Weights of a small GPT-style language model, trained from scratch on English Wikipedia: width 320.
Each number is 128 + 24 x the weight over the matrix's rms, rounded and kept within 0 to 255. Layers, rows and columns count from 0. Numbers have three digits each.

# k: layer 9 attention key, 320x320, rms 0.113, rows 258-287, columns 0-159
# q: layer 9 attention query, 320x320, rms 0.109, rows 259-287, columns 0-159
# v: layer 9 attention value, 320x320, rms 0.133, rows 256-268, columns 0-159
# o: layer 9 attention output (transposed), 320x320, rms 0.125, rows 256-268, columns 0-159
k258:127130119126150128144136130119095132127169101105099132143130104159128144118144109106117170113155103148115128124116147138150144130134151101128138124129154138125139172092151103116114149135121128126149111153124143160126146116092144133120141129141108120126133143139145139114148123147154122120149123125120134150132117137132129145102122144105098107147077142121123109118126113158130135146110146144120119161139111161078169073120144108125122136150116108145104139141140124116118158144130110
q259:131098108163095140141152149136111116135132158157123138145109143148106112158120143104123104114131152122125106148144101146151141135177085123090142159146125127133137133126150101116123105126134127147174124177084155134160138141147114105097083128138097118131115139117169128138130095142104114150109124163105102123146145154121130119172115175092113139134125179113125112123109123097093125132145114098122132102133130129141119125129118121149083136119111149154083166106114110135107127125119117
k259:123130115139131157092131123106148093138117130131126102109151120123126122164177133162123100125145113125124149138133118137124157155114110136148124159100126123118136115079128121137120175117134131129102142109122128081116136104139099110148129141099143152152128096124136106108136147121120143130126105103150095145150136114131113114130128121100101117151149131116105118116139117147131161129127167120137119113117123178170080090129157143102137114158085118102138137127127160133126143145125097
q260:102127124095100109131138145127095157118160155147109175139122110153157107135154117098105169161120070135140129106111120154144120147128121134093116123163122158142117124103155129180122139132159185119138109083142154146123113146122140127097095126134124158101140104146118100128179130110110145095133104123126096116129093147107110091088123114132121141129096157113094144139174163103151131139112110136162147078158125088120084145130158131075094113113147120117139100122147176130135104126155147
k260:143133139140134142130139135139145079136141145140124126167114117100148147109140103146148138175087153122122144141139097136119129111109135107106127154125155134136141105085133128145126137116125140148116100095131126082108072127168126094120122167104116101131130126127123116081127122132112126145134117136089116173123128148131121129105166091133121103158096137132169093128099125152139114169116092142146121147144118169138085107112122117155101097169103148130146125127118102138144115119131100
q261:072173113094118103113116122118123160139109159126157124155144099153129122105117120137104068128111080171125119094137119112147134115073150141172154162076149131134125131150094126130076112110164174136184141125127114124162100104087079135171114098161171162120134162139109161151146130126110096098137129095144106126143137128124117116099137143143129090138122132154118166112167130067104118155103086170154142165142138108116118159131130173099144106070169119103121096113153132125138124120141142
k261:113146150148098115112157137111090131126179140129140075155126121125159128103130119164135130127121116089142118153141136168102123116147143127114143168096115158144109160121149085135106122140141156118152125089148126140114140135166128119140108141146100145098102144139138140072117138131134108113135151085095184157151152129085148102126138118119135095120125058103148109138153133103131102127105082129091138120116155165106116146088108155125139123145137148091154136150077135128117127139168136
q262:085168126136103092123149112134116127192107170122103125102132141139114156145160133138087116145133158183139120124126119102124123095089162133166164124094100144111109132114109111095124119116111125096148157154104110114133140117122107176166146087167158131137150106108142171154123147158167097161120108135120139100090125110145157147140136134112117122107119066153136093143137098149096126147140076130115103140124140154114120162123110086143148140126118146116124115137144140107101144136134193
k262:071104135146165113164140120092135139114120086147111122126122168121138112163163158145142141105161128126142155135119161152144148107106107163100122131112154128105079148138101150158151134146136139102110106124126102129144120134148136148118110111125124133131149158118122141147127132158141111100130111096127126106110162130155142122100122106121114171139148112137105114151119095138093143108110142137147149128132139132118114092106137100113142157169139133114162142174156086118092138113106152
q263:077159069108111111115173077134142113138079165105176140139127137130113171146138120052109173103123096166135123146090107110151121135072117105174150122161100169135132124110132088116086144179156127124119118105103095140111104094108077128088117121120153178141139128099094160118089119130111133149078094172124125125089100137155115101088157067132125115141096123172120145086130151156102123173124114146101101125120145138151154133113124123136123161112147166131108142143116210094143110123137162
k263:136137076130132108117171140156140147189106135106098138114111124138085115133119202070150170121123144133162120114097157127089121085146122143156135141085108140101096120140131133143110084130121129093084139133118130105147158161107145174141095083120141143091124156126155095184117198158109109139085117134164112135138154099132143125128169117133108135126196112106088131131140123095117140143144122129108128132136172150140160131126116124146150103132149175163187123121125129126132142105129112
q264:113124171127125137205134114136189142105189091106108179126120123091151096160114159097160150077084135148098129104106127138094128129106110136144115135097126130121117151125106100150138109117148159131109123124128131122153120163158080138102118139145122127183149137108127128142141148099111130150153144111134143133154119107137101120111142135098101135145149125110129089148134106094168135133113133143102142150100141087096138156119148123129143131124136114170138103154115123129150142123122148
k264:150112131138127134162128133119138140098161145093140177112109137145134145135080115150116214181098116108142101122113066135147163120108124106179149109165185182160082087167123138159148181093156157152137141129111083099094108129126139128106121122152152126131084156144079141163145145131106113164162151101154065128109147154167142095186118104139161187154100102148123103148176131091117163181129116112116111080152116096106105126125097106130125121095092125167120116160105130136130095137118077
q265:120164151118088136152126129134130131093095119112183173161072103112124143127144076122095097170145096203081134135126155093146149162046125088155130172109096156167120143101140112132132124137131144093087142133116117125099131134087136106177156134157124144137150112165138166126122086156081175156119145119077105120085178120075165111127147128107163119134093111159139119128144149152120129146090112112159089154141152121121117147082146115132125147145134170107086142140143137120121101088167178
k265:125108170128104119114102127114085132112128156127158119123135110117119128132102079127119069122122152144112096162138146143135181128128110146135103130151120120184139155129095140156129116080097099092114151116134101135160111110146147149144134134144146107091148157190130171146171099118124156175165122130169159101098118122138177079082144106139124125135162108140114126172122113073114136090132110099099090128073133136143091178136114118127161131121098145099125065164126153133092078124134084
q266:112148098151136141132168117123144115157141176104184153163118110147129136097073173143132168133110119188081121076146146070112153167159123185120111105088073074170155147157114096194121104099133120144122128128132120117092125093159086126124182110119145133102126161135152157133135084137113151170124172147101145109134194113097131087128121095083160084136128128136129114120148136114125134172119083137124161091116127150142118131171111165092088100131152130163107149162159153093119113156121158
k266:134156093108127117138147117154073128097187156138128109099108136132179155079131107165147192194135091161165149079158033127098130117157092149087128120143071151173121153144158132087119129082134111122101137077117096104111122100116134122094156141118079128087117140121120177103177077141119187182089142131141139141176168103098128101145141118101145072154105153059111140121137128133090156112099086135189158115135140174175116126127146137144123111118143152116133136146071139152103136121097120
q267:154162095160120137138155086137126131125149093077092125135074117150150110142144127153155127080128166116106091116136083176126089104136143130117109060103139118117127107157098169130156057082100136140092130094188138088178125153147097113134129181131123148103134106123148102136150145138130127126116098113125141122130157131103119154111116085112059112119157142174132108140149115090140116125120105131143071128131132117141134157158159135120113107091126161107158134142123176130114152129087145
k267:088150111152100110106128113130134121126137059133176148106139132095139127153090137126114170155084117104070092082129116181132084110154133146098141057147127194108102129089118115087124121113132146139159126126186152110144142115057086116142133144117156155095122103126112169075130115147139118118135165115114103083131134105113131138077126085108108114109129126107159136130118141123093137147109118081134115146158103072183134135161187126177140160060140166130124115145114080091099124103100142
q268:141086132118120149120118103138072147147132138121157175137125126118133121122142133149151151141144138108099146134133128137153131116113106154119124114109132122124159169135109154156130145120126123118137109129157150115146141116104137146110128113121168093127091133106121120123143131143125123114104132163108105101133145101111121142124117131133124120114139137113151116146096097110133126110174124121092139140105127131129153124136123145133142132152137114124118136126137144123159133124141118
k268:124164130127126111139138134090127123117091115125121131100146116150139129084098129130139122121114127126153110150157106138121130120141107123139121125123112109128127112136121115113138113127101130132124122137129115158124120133127139141119139123143142136116146125130156151140138098142120143121133122145145152149122122141105138138135111114146126133118125126123127149114098134121134114122140146143141117115114134124137122109126126145118149128126116110142130128143109113138125142119122159
q269:106163135153116112108136129166156125104121152146112155107114133128115143123118130121103160114105121116100113159118098110082131118145127119107124121135156106153143152121137105130149122111137097082139128140121133146127128134140124140122099159111132147137137128108157131138158112112081111159080127124132137152148122137121139151145128146108129118100121104069140149143113173142127102144110111103112099118113142112149178118146136102099107156083099095133158150124140122133158140133133102
k269:129119128110141135141131124159132138110116115135142110134146125128124138090148107087107134158128109130136119086149146107109155122137087122140136154145090110117118106096097132125144135111141131124141143096124140122136151120126145112122145080132111099129126123107135143127114104157156091106129127133136149140182142143166111136132141125126127122142137111101143122124125141132123114121154105146160125123126134137108124144159105130137129134149117089117087138137135138140138137126126133
q270:088104130134123124144120155099135133146124122147135095120115120128109145114125106119151119128092120127135149135149111134127159157137169148100128122127102115166122144108130134101142154126110153122103138159116119131117170128116125103127124121125142120120120130132148148117137097098130119160157138161150147143141128139114137125129142134157162152129096132180126124106106144137146129119135171126141167126131124125100097095147172149125143144147115124137127110106105129163111137122147102
k270:124131147130145133110130142155092102108117143126127120178147155120162136131121111126133118148127133106140141102146095110084096132137134119099149131119162126138122127115145131167119123133146112144134108130102124115116125114120171150130093130117160137113120118132155116094114128147132127120136111114123155148136133118147101089135142138128133138144131139119115129134112137142126117142123125122127120183150151129126151117122104094126113151143141151104086138126125135120121121135136108
q271:128141127095167096139129103119138136091128131143111130136114093120155148116129119081134106089116141113116122098124052112135111106123157140150126117169091121126089130130115104150117165137093156171134139074090111136120138095151121106166109136131082148097151110136116163120132094107141187123130122146168117151129125148131110110115106116125130125107110128126098134095138108152171181113117197132128157139134137090101071128149087130145110142131150103137117109085133152120118126130124143
k271:141114123117114149148136130132129112140144163143136130153125155142106111121112153111125121152145151122117095159149102137130127129091121112117108143105128136141125132127115112128141129121143130148145097141100102130175135142133159108132136111114135126104101081127164125104126115106094130151120125121134124160136154121152128155123129111131157130144118161164162137080105120134118114107162113111124159134146155137127139090127147130118163124105104105132110146135085126097157122102134103
q272:157112117109127107130118132119144120131131110120125129097154131115166100127137115082130131094115134134143094158132109107125134148144104120139151149132122089126177117095118125145139130104094158115117132127164129139094110130141159113160120132119134150118139142152130092145123123113145131113141111165145118117120130134129123098124119125166123150141107122184148105097134142142114157124120143128114132129113070121100106126128109123101126123146143104088122098129127137123144112154118140
k272:163140102107116133132128148159107138072123168119120144116181155104159099126134143145145133129147147117138147124145151146138117168141152121167145083139143143123128163147142162121121144146159155143079161135111134161127111139103125144132110091127162125134117125095118120150092127092091089136133103109120143114126117118105097130103158118135123132123130142140123147144130119120155109127125151133123154122122099097122136140150117144134105103090123156117144149092133131170153139110122151
q273:177114131115137155118096105091127151134159099099144160100145118094147055150118151123148150104185132109127126186144140157097118118108158148145118109111124162123166138120113128162170112125094111111097133166124119160096156131131162114120103146113140113176105170161118098148141101135096152128125146144120117117111119151158147132129129120136147129145117146093127114152135106156148120108116131102135143128143115126114141138132183097166137124154126105121139139092139089163115118129082153
k273:096145118185128119098143149131082127104109105139114101140117118117140142094081117137099122105126115100141141120118144124135154110158142120122129105174128142122168138134079128125109135130117149149162125099107128139151124124118135122124104105109136116137130148135159138147086086115147128155116153125131135131141064132100074112145054138123193140129106077132109091176110147094190121119105144125151101158111160132116137111116092150126168173137134128099110072122167138120145130153125140
q274:137116112141154148119141109112140103135130141145078141092113144126130086138110121135108119109145137118171126157153122083091158132152178118125133092124110128111150105173128161152150114102108155146136142159102151143164145123086100147123126135116146138150129126098141097121104125124168117158128109104121134114164102123129126155137168137148114102127124151106143136123152121104151117157140143111110101109133117123131107157125127124117112132122146139168148135167134128121136135131090103
k274:134123130129120153127117154130135096090154135134150139087175121143138107126149137169125118151114100176133105176129127148110118132085136114086144162146142093168168115089152099143131126099126132147120102098112112122162055127144131078121124161119146124161124115123126139093148121177132170117143139118137127138111145156129120115155105150150155114145110114149130112130098135141108151150140097151151112087132106145158122139134133104120144118108095144140148118145125128136118129111107089
q275:118126118171179135148152136114167085149127085153093089119126140124147110151166135098157093089158126092109129183122144144105124116183076153127149134123141185108111105096142140110106111145138135149123079138115164141145151152147133138103135161105091091142147124093169076146092140148145094142126110132133190146091108126135128154093110118120125127137088128154154140124089086109101129153091152131141111150149143152110113166113132111103107119198203136138092107174134120138152129135091125
k275:135177132112133124127158120109117097118151147115154118091164135125129161151113102141101130136121103136140116108121158115178111119102179103152069133170159156166153085163154124105151115147168112119126126137135099111097168113138132116168107136146157124138065124177140116122119129116109124121117160138126108098115107144159127119092145088135148138157099181169152142163111162120157107119168112119106088172173129105110165129110086115117118153114105118138168121109127142145093095162101094
q276:186111141116101151134107154125140126093109108145151118089146127141137112152088086117134095148172091180161139107140107153121136155141082108129122110161132109161121154130135164140124130099153126122101109148118127146095138110122167082174166163076121083126138103114101148135153086160144137131086132186154144131134107153112095114124120107132152100158160175113106181143095201176124149134137150127177114094144099091136102100105140170121124106178095123112134131093122126145133125123134128
k276:095144140108138152148146120094106131114099124098135144110159111144096151138111098145124148146152132104168096165145114108132137143121104134105109131111075112116122137125167088122137132144094150129130166116117142130145151133119116116131120137156161107164163143149144092124145092080157151122147089178112127128129126149122114131157123124145134130188127111131134120149107146124132149134131147113166117140124105142123114132115121131126110157078092161142154122136160128118126113109103130
q277:080192114103150171122122156180133196093133138107134134143149111150134160055107145096139095103093104110109158063089087103133127109117149091123128164076107148104122125104160133060130104112143162164143148115040164096161139133154092091110076095160127130107076130147167150160113135096055083120132107128123118142138155082128122113108117149167154070092156132135052140134126125138150108125136126147162168179091084080123148099135168153108147111136129182174126087120105136130115103130115122
k277:157176107103136172133109132129144112087120129135165160117151108141106125087134136155149053174101085104137124155153101130125165035079128118135135152164147154125144119084125096118117108099114140126084169079107085153124084122156103102118105130113122092079086106126108174155150143105145132127109098107137142111167129182075095111134170105137179082114108125164118150138114138169120134142142101154125103098145138114132086164152137146174134163145125142099151097131131139132110088208101098
q278:137112141120135125102102110085100109123099129113089135136158124077145112110173067164138147144159124105100145112110116127130176137103126176111125108118142093129173142137120140148118132083190125148165188096149096152052177151068135140165178135154120089120154160115133115130127170162151134168163169127108125148113114148149123119085080100116095120118145142142107142120119135106104135134139137107136103121117100140108112103144114101148124134138145152120117074160133144110154117155117184
k278:111097155177185102118148084127123099141166071099140115122101138132095142052145091137136113131128172104127138132107118155165120088146124123097091120112130158191133129126123110133128113095146150131172153077130114119147112139085162119168121037112153090105163107114076140121095136105138078163159068152136126114151174189144080122085083156080140105059100121139122085092103123156097124138102139122150132132115129164120134096100162147112156097159155130110119119151088150148127149080138109
q279:147106109143092140151129100126188123114119111147142159158105157098089096130120122120110118116141106120139121160120147144140118133172062142107117090148130084174090127125165157122141120150122125124103083150146144113093106089136116097124169111121093052120169136164170133112143168127143146134136148102158144159126110155110104132152097196113130105074148112122115099147108121118153171069144117093114143095116109168129129125111163148086129105097151106121148163144143173161129149131146112
k279:101144134105105131154096157092166120160152102138149116134104147083095164118148135188110104110152101131169150134112136142099137130135118088068101140174114128114088144113120130151132135121103134092114160138181104103132149096166127109137180146145114102162159109129172116122133107132113153177140152095097144126121106112129145129131102166095127171122152081141118124132165127091138136121123120107092098129111125152095129131124146112132080122121121132133143142134148118142135154119198134
q280:112114113111115137127087170162126155136117166125102150052110096152131095127131119088166079099135150095137145132155103169143155133157132153140107132095046132127106171115118138136071138099147144161137158082130111110149101139145119140066138128160096127144097120141123141105158110133129160136148110151116093134143117143118129101164117164097152115125129131123151144132120132120107145146104085137122134099136128085114109104133175141148123113159156095172157121147125122162132128091135071
k280:106111151098134179126100127168119118116092135153079159149133093093130092132100133086110147149120138110137105131134145158157144110101131127141135109120129119133110117121091148153127093164116116184134112146131082150123125157092173116115110136156140092138115151111135092131129106144061159164121143154099149144152132129079076128090118113158112166127129121129117123133142123096156150127113126130110155102121156135123108101143131137105105139101133134130123124120128105135102101138096109
q281:064121148132132131100164173138112107124128133155140033150159153130136117101120130118122134110130131136146156109085098091161146114107113136087147169145136080093142120090135137126113175127098077128056136101088132112150145140114114126117150112143145101130150114135137120154112125167157157145151080171135088131124065159148117140124110129184121156056127122147118112155137109140098138131155114093136140135151116118094159124111120112139108175136130167071117115186113109118121115149106111
k281:108108105165134083090183162151113118100119137135184108173153139138117098109108107135130131088131082170092150105123101172165103132133097110145142175137100150114143135078155109156098122108105144134112123105111112132157127138078086130120121135158172174126170142141118152145108125156138172119154122128126123141132125161148152123094124130201144171129140101144110128082150100145146125103115064111134152136189115132118136125114176110114130120109143140102127159151117148115109064140105109
q282:096182049088133146072096118126085144138138106152198165123093074115113131092098116143140145141149130119130121110143094133157073141082178129152101107098145162149067108141115124119182137203114149127173124101113082163081085072083113134128123093144142168127124162136083139143164129086150156132126114128114088120125094102173120112091138080095125110088125126099125126078149110175161125090117097108085187100116139170152155119177125096141123115064120111106174115116101149148084142099142099
k282:147155152106127130116114114098177129129139139143143122178127124130115081134114124137117073108128165110111122134107074143124102127142080125116108121111144158110116146097146120161127135093116084123117170073083151126104099108125118143126103083148103175129100121150080132195130091130137132115105111120152129114135121174126133128143101108106094117072134101121132122116182160099112144109121100141121143093145160143094153137098120111140116154104130181136141148111149120155134185138135135
q283:151064155169111132101092134177168122119120146134109132133161149131172163123204101102127086149146138150106107108132159137138153084158121118155149139103146073127073092117111111151069136114181081152134105180127156150114120149117115086155157162143099139109187065066167131160125173154142157142125102086111102175095097151135130138123131124147123079096130107154088182095100097135076127112109153161154122161140138145151113168151122079087088148151133128093151108157136183157135138106115115
k283:145077173151170110107124166145065151125126183159143121145139108100128141122153114107160128142109123089140093104163109106131123149160101102135109143111180119063143105117133082127069117077137092109179149170166133108123145142148156116136164141105164155118203119126147140160105128143113132119158136087104101117141108136142095122116133091158112087132160127099109142135145141137081102185125206174158116182091086105118141094157084122138099168102120137082123134143120142101107108123117120
q284:161111085096112100095089070110123120196136152113147132145115150119184138152151140148089176152133113154163109149165105185113143156097152112135147146123108126122132128159142119128099123174114131104150129106132120121112128089122109119166131162119105161125075116140122147089079150109145113184093139139172127157138152115137133144169110125141130111116152139159159157139119123158090120131174086139152121091147165114148148104114103097121125123118158126120127161118130113131117173127153100
k284:116156114114154130119167091129160137121173104082102151120133197098073120142138128156114149153161125131117130139152129137123120134128155153128182126145158107141111123156153154139136106125115129107112133146168149105140134094130150132197145113092146138107106113102098171128134125099096148101118103123105143114104134164123174110146146160104143074127168144133137162138135155100071141141109095130109139122132074110159138120077132146110126144066133118116120073135171095171087174132180148
q285:133160123147170181125133114150163110158156114102138212114131119099132124154139113111142173078128145128156069086148132143094133102075120140131120122151125144114135066116133131139110113169098101119104110142115110129151122097095128107120068173120105150159124140073083103123081132107108129089150148126159106095139088106172156156174114141130116152176166160116140102140165179087152117133168111165130154128143112114108150121104170155145157098136174116101127125096131084082119159135117164
k285:132123082112147187105113131151156126168058123091128182140135127114091142140154103126090133103081096144093118112132110161105089111159116165137132168141115159136113091132100130142141105133137125116091150116148126124114154077062145129126113142110164153118088135081072131108096143134150100138203143150183094108112094115174123124174099111122087107135119150110102123126146153099140091121173162080112126090149144116111126155107125124167119104126161095083166113076157132151134168169123132
q286:095153094124117091083113102089139147146142165152134139127121151121145119107159112125163122150098113122132116136151109115149089148100171149109117112129072114150111143107160139127149149101137139135096167112176144091126135120149097125122138146132088186125148116131116172189165105100129132132139165123127139141139121134132149154153149153165164119111101125160172087134118127141119144117131110086134188089144125099133100101102074101130134132130147141138104137160081076140139101095159111
k286:123129111167090168132136109079161133120137148136106130143110147161134115092138098094146158152100092124195126134148169115107124103084131137104116108104094098147106082134161178147092098128106171145090145158149140125147093136115131127160076156120119105082077140165141121159144128138145136123084135104134135166133163148086166130107147148114138126105120111160099118087148137132125179127167125126137160135145105133127156130118078136122137084078167118129123087164146126170143130094185153
q287:155086113100122115088097105076111122161114161133149115086137118142127145142140189110122141156154131112134106142142134137084125126161184153134095134156116141149174116145120098131178097092100134120131138104117083118142136141177119137105115121139147130136113136140077117099109078124107122103129145128135131124078145132220141159102106056141200098083083127125157124106104106173150116094134157126089143134111142092138151140182096132192132128114162100132177106134118162135105067171079097
k287:165097088104099133089144105054127100118137178102164142086141120116166160119163109116130163118157162135119128112109121089112095116115171100132070159135106140132128120136134130092165114113091149116106104078140143127110138118105156171090081111128100161090090114109120106164159108135123145090119090117141103146088148102153099167116131101118162135135085157135137124089128139128170115072147158159123156139136147121128193100111113157102167138103159125105134125155118119166128077139095116
v256:104133108150137136144155105099179151077159107161157108109135111120138119113112147125123143135121130131152136121092133134113163175130125122090134125135124093152114100124142129104131143132104130111137138147138102115131136120137148133145149126157101186141138126135145141135137104150128124099162127134114108105091129159125112143127151151123097105141145157106169114130139130087151091121128159091144115137150137113150052128099112108114147118124139149142131114157125147123128124149147109
o256:126156140116137143078132133141069147172134164128140145154131124140132164123126088137150132092136099138108142101127171101121098130128086117153112142143108151128148109102130132146101120151142125083170137131125124154104122126107128150092081133088137131167108174122120103160142127123106119147125135159101116123157180131152148077122092117137129104123083141145116129119135171152111121100133133132119115121125149139104142118127134147134117170137120133092098099111167129114141111139116165
v257:141123123144130112082124158144148145112113125135117066100117183147119141123118123171119136092132127180106124091145147122110105145125149133104123127133184173119121139108097149126103117109122148110116145127110108150150145090141160136153137130122131125133121144140112101144135140144150122133140143146124140122115127098137047124098127135136105175113144106143114138144121129150135137134097163130117074134101113128129125115107117142109115103100098082154134131111128141139111142110129134
o257:114134095135127116169089126098138143163134119142177122123113133162115144145118128073151089132149136120100119155126152162123131097138131148147094140113114110147118131154122089125133137096108101150118136164134162145110094134133147121142123078134107122096125106109161156113158105114104141179134171178119134137141140115133166126125132099100167099128086109064115125152134088166135121102091121130156184092151132147168135125147119100185106119157137158133124110125123131130101158138114116
v258:131118133114129155178115130113122145175076124138127142135150146139124140141108116108111104108129121149132106096124127115110107125120125128116129124139149134124119148169085110117127146115117155134132103129145121133143141128124093119122141131125142130159144087095110108169144123161117123124129151119107117119139138129099119118105127141098130127138127132129101121147109147132159135121127145132152132105128117086110118155148127128105146108143143139120092116104171124132140139147153159
o258:147111099134150147072140118159131125121130123111172153142108143129128131112143142130161135154131132118140150094092093109139132127122135161129142146102117114134168094121128139107158099124116116128140135116108105110122126144120153112121153117117114085108073156151137121138107120122139118117125120118144134117143127110120158117143164092147128118115150125127142132130123099143090103103150133130104132145109105106098129109152124140138140134176132093121156114125111141119116091152098160
v259:169119121124124117109105075147145115132123112127131147112128111136140133115135161101127147135142131137132125130103144133102129136137149126140131120100142130143145113128128134125116117150113144142123087130101134121149148142129120132146108159147150164112128127116102132107140113142153153111110114139154138137159126116129106141135143168108131124130107139116142110140132116137138109130136128109108184135140124119102127155147099153133157127123139164121134094128108146117129150124135142
o259:110133162103080145129117162119144154114140126127172135132094104138114136153102082127098111121112124096128104114140116124162135143135113103124144144158115117122126111132126121160152138124103110098133138164120143152070135127123111131122168156127113107139134122131170118139123148121118119120122128146128120106125107178106094107147122121131141135123126095129130103142142160127135141123126128117132111141125137113096129117100137151137126142107115106115137118131153098123084105122145130
v260:094130093152126092133090143090147126133115133144106152140122128141152113138099142116139154119142106117095118148138115124130137111117136131120130131157096119103108126129115118145144145143128111178149098156118096152132130149104136105136104156135148136115163127119131103114089117124121135145103141131119127136141128111107159130134121129140142133123134139133102127139091131133143148127142123136135143133135160137125113087163135142106124147132097137104112111142134104124147096128138132
o260:121102172141113137135143109128128127141137110076097153140100115120132094113139136091109116111113136140154101145107147140128066131120128158127127139114126116127106124094117134134114123112096171103119108112098141119155139135097133140158112101149134124140099157132146129140131115127133103134152104162127135129126119139118133139146137146143117122120155121127127125101163130107122141178126124100118113116162125136139123173131132110135126113110132138153167144111119139140067150146097126
v261:122149125132112116096121129124121135118134156098114114121138152126126139118135126157134130112143121146136106144144112130140084087093132147115139134135132109126109149120132121126120138122154118135134161116135152132127135099138132127124124126121130125157152141099117149096159149140131106154134154141107122101110159134152124134142128160130141112130149104108100154140129128108129148104100138104120109141142140143156131122109147130123118160101099119128163111117103134096135133166132123
o261:129093112094136138149119125129149084121116108127146139135133130128136093133130151096144111114115113116094131138115147146118140116178154102159107115144155146153131158152108109146163144178143123135121122101132150136106105112148138110133159134135141111129133148161121135113092080104104139133136134145135095135103101119130102117121128100134132126164093146098147131148132120124106125154145134118139156103114175119142132126158122165167142129181152086123132146139145148161150100112131142
v262:177121163148185150115108138148107107126134152096128129107119129143137125132102106158121113127144146135133101113125122122114093171128136113135133134119139146113110103170146157126143158138116119144106127152136116106092104115098132113152139137124139104133112114168161145107115119140105102127132173143131110100121071150146141153098137133131107132166146148143139122149122133153121132108136144121131108129098144122146142120150101112112130127140159092160110146110143155153133131151134122
o262:071149130143116135128148144093161142107119157150129066123154153124126152121093142107117109090099132135152144087114103110162163122154103131132131110104101129132111119117127125122070094096104118164114101114061145119147151154132109129109103148132114189127125101135131133165127098112126119111127070106124138149153127124146141124135125122156118094137106089137111129116141129090126127154129093139113169141114113108137116126141128137106152157142131153129143072148106202110140140109121163
v263:111125153141087098128110123119151139169122113095123143108134125119162114115142131174107143127102105144126111134131125128129140171128139146160118141129120178144105130107123127122110119124110119123139104140115158133116141116141116130133118132114126150135178156097102128125138116118105119121086135104133132104174144107113122140175146164162122136117158141138121134126119105111116130108122142130128145134127131124147127121106117121110137139120152124121117145138120119122165080134126118
o263:109121100105143136103170113109096117135135110146160167142111127121118129142126093109138144130137123110145095145139148119162104150108112126096115096115110084105166136158126143143155143152116143107107135125157113135099141106089129127132142096148108111149113118152142113160118127162134117105136128137114118118113115121129160117077113105111128129103109139150138109137106136153130133154139161143100108120118140155130103086145139175152112096134115108116144111100127143142106138139147109
v264:122149140143108118110116116146116141134085115092115129140175150136127105153111143156103102095128091122140127119152140114102140121105143114164125127139113121110141173162116101149124133127128136146157144131140137143114131137128123120158101121141136124123161135066126115155122118102149140154138121110127155125133148147133134093107077116120137104165093117104151144086140128154149127145131113112091147151117154131125116132152113161159114150114178147133091113140135148135157106137145113
o264:110108151147159105124157125106135112120168119169130122132130132112139114127159109135130141123120133087087107118127152156151126089179149113090168122141120156111129097075164147115137130139096124096107108132147156139115116117146117127107156128144112119102113136178091128103125117121131118125149107140133131108130099118105163148158127158146175124116096108137104125140102113108102094130137144136142096113134122105131123129145084102110125087104129117112117160133121109127109136149141144
v265:111118144131114140151121149155132131111124127097140123123139062125101125127098107141109123136136123101153146117130103153129117144143122126108144135123116132145121138149139138156107161111119117108139127121099109140138114130132106115129130154131123136124141121145145142118114115161124139104124147134120135125132140151189157134150123139145149118095154138119121120118113138093112086161130105178125170131146119121118116147177131110139132126108149158126123125124076126171107131145127110
o265:151164127113137116107124131121144139139163127143123141124094137114096133114106128136112129114117128165085138131087131114155149138124110136146172129159139138123172106124106125095113129078141124132110145118171124124117112143072137119138107108134131123167142115137136109123128129159130098096114122122106129130127109104094079132127128123078136133176098112133152148103132142126131135125100124124149105104124100134134160148107114116115134098135112148138116164145167096122119131115163126
v266:113133149112150126110125122142103105123128101145118134132156104106129146134111139135121143148155159109143135138148114098150093141154133114113129133143157153128115122090123119136122145106096139122142137164145119171102151101141124127127140122105134103152155135140122135148124135149179131113110101129123176115108142113105125132128149142133141102113117126134146131163154144123146136110145120120139139136140140108145132124119150126117140163128151101101122143137125158143115126123115128
o266:166111099142108126097142119099142140123133125131110117112148131110161140094135129144153141132092131126118118087109119137109172104096133098133111123124140110146128127123149135144124106140159160158111140111129107096168117132150087138134148121168132158078121136135128144121127125102111155131123174129141110169153143092092112118128118131129111164126147134117150140110125112124133147098144148110139108101119165147147127129101130131141138104135101095128123132116107123126143128126166119
v267:115118104125123111164125136138104110087105152127110095146147127174140112098159089172120149099106115117142146140104133114114111107134157071130120121155144121128116129120096131135106158097116107132158147146114135123118097132138153118160140122136105097116100138138145113104105156143132125112126130135136117153157079135131080137169113122151145131158127111102151125098126139107099165138090114112160129142107124092104151115131112095109130153130111112145115156129128145180150131106125159
o267:125133149097139122102165113164116148135117143112135115076119144101134126137093119085107105143136169135127105081135143122105124132117134161147129112147116104103138115164119144133138095103121142137104127121149159126144111109154134150142107129120148172104115096130101152122117118138125110136134096093123095108114121132125141123096126147161114108138138162136112137126115144133135095125169126171105166173148132152140156103098160165132111088107144156162161074148163111106134107125097110
v268:115123142124113114130123154173116126108131151121116134118141145124134108125132107119148131109125154129145094125137131118130106147137102108128107158127110119125107117153156114125146145119103117121165138154132126142109147121113073114156171094162164131121145128116132100139125097102127140119123116149105118132149112131145096141126140114147116132144136146146141118134151130113154092102120147117144142125088116133146103146122146086111133109119124099154150158154132128134136113125122127
o268:116163090100115154161118111114132162137126093138151108151113143132104123130109127110123102131119128138157123111114130092123136129090131157144151143149102138098095127097109148135123149153153134132128155090134153106122113137077154162088125139112107128124119118133130099122106126129130130145127152129133127118126124118149132105150109093122155166113105115125119111137122144148087143157112133126133115133117148089144137106135112164137140106113144170154117093127140106137089156134150100